config = dict(
    n_layer=16,
    d_model=256,
    n_head=4,
    head_dim=64,
    activation='squared_relu',
    norm_eps=1e-07,
    init='normal',
    init_std_qkv=0.0456,
    lr=0.00114,
    beta2=0.95,
    lr_head=0.0113,
)
Each number is 128 + 32 x the weight over its row's rms, rounded and kept within 0 to 255. Layers, rows and columns count from 0. The size above them is the row's rms in percent of the matrix's.

# layer 9 MLP up, 2048x256, rms 0.0765, rows 1188-1200, columns 128-255
size [ 97  88 109 110  98 106 110 102 103  96  96 102 103]
[[186  80 105 127 138  80 130 128 122 122 151  98 196 156 152 145 173  70 130 165 136  90 101  88 179  74 139 177 138 163  83 135 109  89  71 101 122 133 113 118 154 140 165 119 179 120  76 222 150  81 130  90 125  87 172 200  79  58 122  78 115  93 180 165 139 164 117 113 168 104 200 168  95 108  80 141 167 155 151 108 120 159 108 173 173 125  90 124 149 141 106 105  83  82 154 105 171 150 154 135  96 148 127 121 115 200 175 141 154 129 150 128 109 119  93 141  83  91 108 188 108 142 107 155 154 124 116 124]
 [163 172  73 106 121 169  71  70 121 163 116 113 172 137 132 140 165  72 123 146 160 131 128 105 112 133 148  81 163 118 144 106 120 168 110 183 134 113  72 143 105 161 107 114 145 128 115  80 179 139  98  67 130 135 148 133  67 169 168 138 145 178 165 197 134 112 104 114 121 184 107 151 151 131 141 131 168 149  99 150 120  99  80 113 103 124 184  98 172 114 146 122 148 144 141 163 166 153 165 136 165 134 108 145 132 182  80  96 114 123 128 183 161 147 190 103  74  77 108 121 129 135  86 151 154 163 150 188]
 [171 117 106 109 120 135 155  63 133 106 142 101  93 136 170  97 115  89 120 173 140 135 122 193  84 118  95 136 160 133  67 110 118 115 139 147 173 113 106  97 126  84  97 180 127 133  91 169  62 147 130 132 191  96 136 154 121 130 159 153 137 124 175 168 175 183 110 158 125 105 190 162 150 153 185 139  96 136 177 145 138 100  92 143 129 164 157 113 142  88 159 170 169 121 101  67  90 139 121 137  67  95 169  93 151 173  97 118 133 133 104  76 110 117  64 162  95  96 217  78 151  95 106 156  98 144 102 153]
 [140 108 101  79 177 148  79 112 147 133  81 121 129 127 181 130  95 133 116 170 110 145 110 125 160  84 155 154 154 115  97 150  98 132 133 160 140  66  75 149 151 120 149 158 141 125 156 161 122 180 173  97 101 149 103  84 145 114 144 169 126 109  64 134  86 110 128 115  83 146 163 151 191 110  79 147 130 104 141  87 126 108 140 136 139 147 124  76 124 120 173 143 161 145 103  61  67 194 180 134 131 152 153 193 184 168 154 103  74 176 130 166 131 121 125 115 137 150 111 129 107 140  98 113  96 132 134 140]
 [163 123 144 150 126 135 128  88 148 189 168 118 199 196 145 159 114  48 104 168 124 150 117 182 135  49 113 114 176 137  67 132 148  71 138 135 154 111 114  90 134 150 120 119  95 172 125 118 118 101 179 148 145 203 149 155 204 105 124 169 150 159 132 143 128 180 122 107 114  90 112 124 109 108 121 111 112  98 109  81 111 155 148  93 174 139 148 132 176 138 113 135 100 139 173 133 162 105 135 117 100 133 132 156 159 117  90 133 198 119  93  83 108  79 100 140 110 123  68 133 151 125 122 190 138 107 116 163]
 [166 142  69 149  93  97  98 107 105 153 120  97 133 124 112 129 115 131  99 183 119 112 149  76 134 143 146 124 161 130 157 129 131  95 132 150 117 158  35 152 140  88 145 165 188 123 135 155 164  94 134 139 104  98 206 123  93 159 151  78 126 138 134 121 100 119  97 120 179 146 139 139 116 122  90 105 141  95  67  91 133 153  82 133 113 170 176 122 112 170 137  81 135 108 134 106 119 126 140 109 106  94  86 172 130 193 163  97 186 132 159 165 186 143 176 119 139 144 113  92 125 156  75 132 147 164 128 160]
 [143 146  85 153 127 152  79 148 142  90 141 110  93 140 147 130  91 105  94 116 119 156  75 179 139 151 169  79 159 116 184 138 131 160  48 161 119 200 112  98 161 167 215 197 100  94 119 141  84 120 141 131 113 166 191 144 128 113 141 130 125 167  85 106 115 104  64  61  84 122  90 121 114 119 105 171 150 167 107 123 158 193  88 131 149 159 166 127 169 161 107 105 145  96 127  83 109 124 102  82 172 146 116 157 128 158 164 112 117 184 150  98 187  85  88  87  72 135 131 169 146  98 100 106 125 172 160 101]
 [144 137 187  92 122 176 171 155 119  41  95 110 112 164 146 113 129 134 159 130 124  99 139  65 139 127 153 141 114 113  66 105  69 120  82 107 117 147 165 171 135 139 162 101 139 118 147 127 127  75 187  84 138 176 171 146 197 132 167  60 123 109  83 121 105 156  87  86 113 123  75 110 116 130  92 207 112  63 156  94 128 130  95 144 179 164 143  76  90  78 149 122 122 145 173  89 147 144  98  95 111 110 102 169 113 185  62 119 104 113 109 151 128 122 173 131 107  71 134 149 195  63 102 163 141 165 142 161]
 [ 80 146 170 138 130 212 163 176 153 136 140 107 144 129 139 123  70 166  97 142 206 130  87 136 118 136 100  48  44 121 143 122 169 156 103 173 150 190 160 108 159 134 139  96 119 158 155 132 140 156 174 163 133 169 111 151 138  58 118 116 188 114 100  96 124  58  82 106 161 166  63 115 135 107 163 110 116  88 144 151 133 166 169 128 143 192 140  96  91  99 104 144 128 143 202 151 104 179 108  75 139 153 116  96 149 133 107 153 147 137 114 173 113 104 118 110  54 110 125  76 134 109 107 119 114 125 139 137]
 [163 106 142 160 121 155 135 118 135 125 115 126 159 239 132 125  51 172 112 155 126  91 119 203  99 140 128 104 130 167 110 127 158 153  87 103 105 128 109  84 120 163 125 139 108 132 122 122 144 121 117  84 153 142 174 146 180 155 191 151 178  78 128  88 146 145  87 113 129 104 120 140 147 169 114 152 101 113 123 122 116 162 104 155 113 192 125 126  63  89 152 128 139 109 118 142 103  96 102  56  64 137  96 153 113 138  81 119  81 135 119 154  86 105 108  59 112 129  59 162 178 174  97 109  88  57 154 109]
 [161 172 139 140 160 161  68 124 123 122  91 124 111 123 169 113 149 146 114 148 183 113  87 146  96  40 180 150 138  62  94 126 145 102 124 138 154 155 119  63 167 126 143  93 147 155 117 117 105  85 107 140 206 152 123  99 137 160 128 138 126 114 149 162 125  86 116 113 129 149  81 130 121 108 141 164 162 103 125 143 107 110 150 173 117  88 148  63 123 171 128 129 137 134  97 138 113 170 170  95 135 177 102 171  97 109 171 162 105 168 170 173 150 127 119 107 107 146 135 150  69 173 114 173 122 121  93 200]
 [105 130  93 152 131 112 106 116 125 133 104 124 103 127 111 120 118 127 143 129 168 152 108 139 135  83  99  82 184 142  93  87 107 123 114 186  97 199 105 130 207 123 100 157  96 139 166 148 116  91 134  84 149 151 145 147 150  85 162 130 107 136 148 200  77  86  93 132 120 124 118 105 129 166  80 141 114 162 104 116 161 107 113 118 105 181 159 123 116 171 105 121 161 190 100  98 123 128 176  81 144 134 102 175 163 128 142 155  96 174 111 144  69  66 148 119  95 143  75 144 148 159 173 130 186  41 109 148]
 [148 109 126 131 163 133  97 112 196  79  99 117 154 169 142  66 109 149 111  82  89  75  76 171 129 118  42 111 101 121 137  95 193  90 162 138 128 143 123  80 187 126  91 105 122 116 156 123 133 149  61 110 114 140  99 227 148 168 107 189 151 101 104 113 130 157  79  75 148 123 118 139 148  79 124  99 104  92 113 148  73 159  90 195 182 175 141 110 129  67  89 149  49 114 133 139 119 127 108  84 123 123 127 139 135 149  83 205 114 135 128 122 170  99 106 127 134 178  73 126 136 140 106 130 124 176 120 165]]
# layer 9 MLP down (transposed), 2048x256, rms 0.0712, rows 1188-1199, columns 128-255
size [100  92 107 109  97 112 105 107 106  96  99 101]
[[110  83 108 178 124 107 161 133 134 121 145  81 124 101 100 114 142 150 122 137 158 117 152 148 163  69  95 113 136 124  77 106 146 147 147 152  78 117 152 135  77  98 148 134  67 109 154 149  40 150  96 175 150 166  99 135 127 114 140 218 185 152 131  84  86 122 107 127  85 178  99  76  83 107  89 153  96 132  94 164 138 170  90 132 100 156 154  98 135 141 114 145 161  97 112 135 100 142  90  59 124 140 170 151 167 140 171  92 117 105 140 163 174 131 178  47 105  94 151  67 158 153 121 122 115 140 157 144]
 [ 92 119  84  93  71 138 135  64 134  84 116 185 177 103 128 181 120 182 165 154 110 123  95  82 174  92 149 207 106 184 154 138 115 117 121 128 108  99 134 126 125 147 185  82 118 111 174  94 167 107 110 104 111 136 121 142 106 126 133  56 115  75 145 142 181 168 106  92 210 164 116 131 137 144 118 100 148 136  97 147 154 164 150 157 122  93 111 109 193 143 103  98 176 125 172 157 111  93 101 135 175 134 134 136  88 122 122  91 147 106 165 107 112 138  54 154 123  84 131 105 134 114 181 146  87  96 110 144]
 [ 88 143 165  36 150 123 116 155 139 139 163  85 149 156 106 146 169 179 147 158 116 119 140 122 107 100 148  85 141 168 130 139 151 125 123  90 192 175 130  82  86 172 137 117 128 158 127  90 118 146  89  42 167 120  70 175 186 146 149 134 149  87 103 150 121  98 126  97 117 135  48  94 182 102 162 151 127 133 141  92 123  73 129  46 129 114  84 136 134 173 101 225 139  80 139 170 137 160  90 129 140 189 116 151 125 141 120 144 184 130 145 157  62 135 186 137  69 100 160  87 119 141 120  94 177 106 112 141]
 [ 79  77 100 101 143 127 128 178 157 182 107 173 161  60 158 121 140 191 128 190 138 108 169  95 208 105 160 167  86  76 120 130  80 141 143 149 166 148  85 227 109 114 187 137 115 107 142 145 157 113 197 124  24 100 122 149 118 132 132 142 106 118  75 109  65 149 126 116 144 132 145 160 145 167 103  88 128  92 147  83  75 114 114 155 161 125 148 109 129 124 155 200 117 129 109 119 109 163 134 104 192 120 151 136 116 142 169 147 104 116 102 185 154 109 211 148 141 156 131 141 107 156 127 138 162 133 118  70]
 [122 117 208 126  97 123 132 123  80 130 162  66 142 201 134 124 121 111 131 168 150 127 111 108 152 119 115 210 150 185 106 146 145 121 189 158 166 117 136 184 103 137 112 116 154 158 171 125 179 156 174 151  98 122 134 120 130 155 137 128 146 126  77 141 128 191 167 136 117 147 144 111 109 134 158  79 113  71 177 136 114 114 106  52 111 182 121  73 155 163 115 135 134 101 161 171 124 183 114 109 115 169 149  82 132 145 119 101  92 155  57  99 124 169  89 141  98 112 111 147 127  47 127 163 107  68 109 126]
 [106  79  88 115 147  66 123 209 127 180 119 185 101 112  76 154 159 165 168 147 134  87 120 107 102 127 167 177 118 163 181 131 154 121 131 117 138  91 196  88 207 154 114 147 185 180 165 119 146 138  95 185 176 106 117  66 138  90 119  67 100 110 142  75 125 113 154  79  79 104 111 178  54 162 139  94 106 131 172 129 133  71 113 117 150 110 112 169 129 152 109  77 131  89 162 124 149 127 129 150 112 159 106 104 115 129  87 127 121 187 177 127 152 156  95 114 144 159 164  84 109 144 102  75 105 127  85 170]
 [123 200 110 141 102 130 126 111 120 112  85 110 119  72 118 136 129 150 136 152 128 220  68 174 122 110 104 130  92 133 151 150  57 134 133 196 131 117 107 112 139 145  60 135 135  87 140 158 133  81 169 117 110 146 152  65 134  78 159 111  92 169 122 120  78  99 136  55 112 146  94 102 157 115 126 144 159 152  99  92 114 137 131 167 123 152 191 143 147 145 133 118 108 129  76  83 159 134 116 129 134 109  89 198 129  93 172 109 127 125 123  86  72 130 165 125 126 147 126 154 191 163 116  84 148 132 111 132]
 [142 191 150 161 114 107 130 144 156 173 142   0 142 142 148 120 182 153 106 174 171 147 119 160 146 139 179 178 116 133  86 118  85 131 124 100 186 168 125 111 130 162 134  99 128 122 136  73 178 103 148  79 141 125 134 141 120 129 115 104 122  76  94 127  55 125 102  54  90 184 129 124  68 149 115 175 116 115 211 132 101 114  80 125  87 126 109  54  96 118 136 120 159 151 114  92 147  91 122 118 117  70 157 109 130  80  85 125 123  85 108 168 112 150 139 180 121 168 179  95  79 149 133 181 110 139 125 127]
 [169 143 117 186 178 140 132 196 136 172 140 141 105 138 146 116 148 141 121 138 141 120 125 109  63 136  94  72 113  96 181 155 139 145 118 132  70 113 186 140 140 143 166 134 176 139 148 207 116 159 159 113  48 119 191 147 159  74 132  98 131 156 115 124 144  84 103 148  91 127 113 113 118  96 133 113  99 168 119 112 125 129 137 127  56 179 144 139 132 128  67  91 136  76 187 177  91 138 153 149 158  84 136  75 142 161  84 106 152 164 173 152 148 107 116 109  81 128 190 151 102  87 127  94 113 140 124  59]
 [209 111 129 112 168  99 149 116  99  42 152  94 132 166 135 138 150 101 133 160 133 162 126 175 105 140 152 125  80 135 144 132 154 207 159 140 105  84 156 120 107 110 108 149 121  81 120  99 182 186 124 127 102 106 172 124 177 107 189 125 125 141  79 155 145  74  99 196 146 101 146 108 131 120 152  96 162 142 150 137 127 136 144 127 107  64 127 134 140 140  97 165 146  68 179 165 105 150 170 135 139 140 188 119 160  52  90 133 107  85 172 160 139  86 116 158 119 192  87 131 106 156  77 107 140 140  82 129]
 [138 181 165 120 121  85 128 112 130 158  78 255  66 175 158  89 150 176 135 129 143  86 192 153  79  93  90  73 119  41 158 189 157 144 137  96 171 111 163 131  82 132 126 102 141 104 124 135 125  72 157 160 130  78 169 107 168 102 147 121 111 133 158 149 203 122 106 100 148 141 121 128 129  83 128 158 143 138 152 126 124  86 143 135 122  97 180 147 179 109 127 126 115 125 153 150 121 175 105 120  96 156  64 149  99 170 176 157 120 123 125 160  98 127 108  96 137 103 162 106  92 127 116  88  87 156 108  94]
 [133 113 142  56 123 127 128  90  95 103  96 199  98 117 145 111 166  87 160 141 125 152 152 149  86  91  93 194 129 113  83  91  96 131  86  98 141 132 134 119 136 162 106 109 182 105 119 130 100  98 142  58 178 134  69  97 179 151 166  77 112 119 187 141 145  99 155  98  84 161  70 113  88  98  96 150 178 166  98 153 153 121 129 134 214 111 131  96 166 138 142 160 128 149  75 126 139 160 157 157 102 154 154 131 107 112  99 128  97  71  68 110  97  86  99 109 167 138 172 154 128 134 160 121 148 219 150 185]]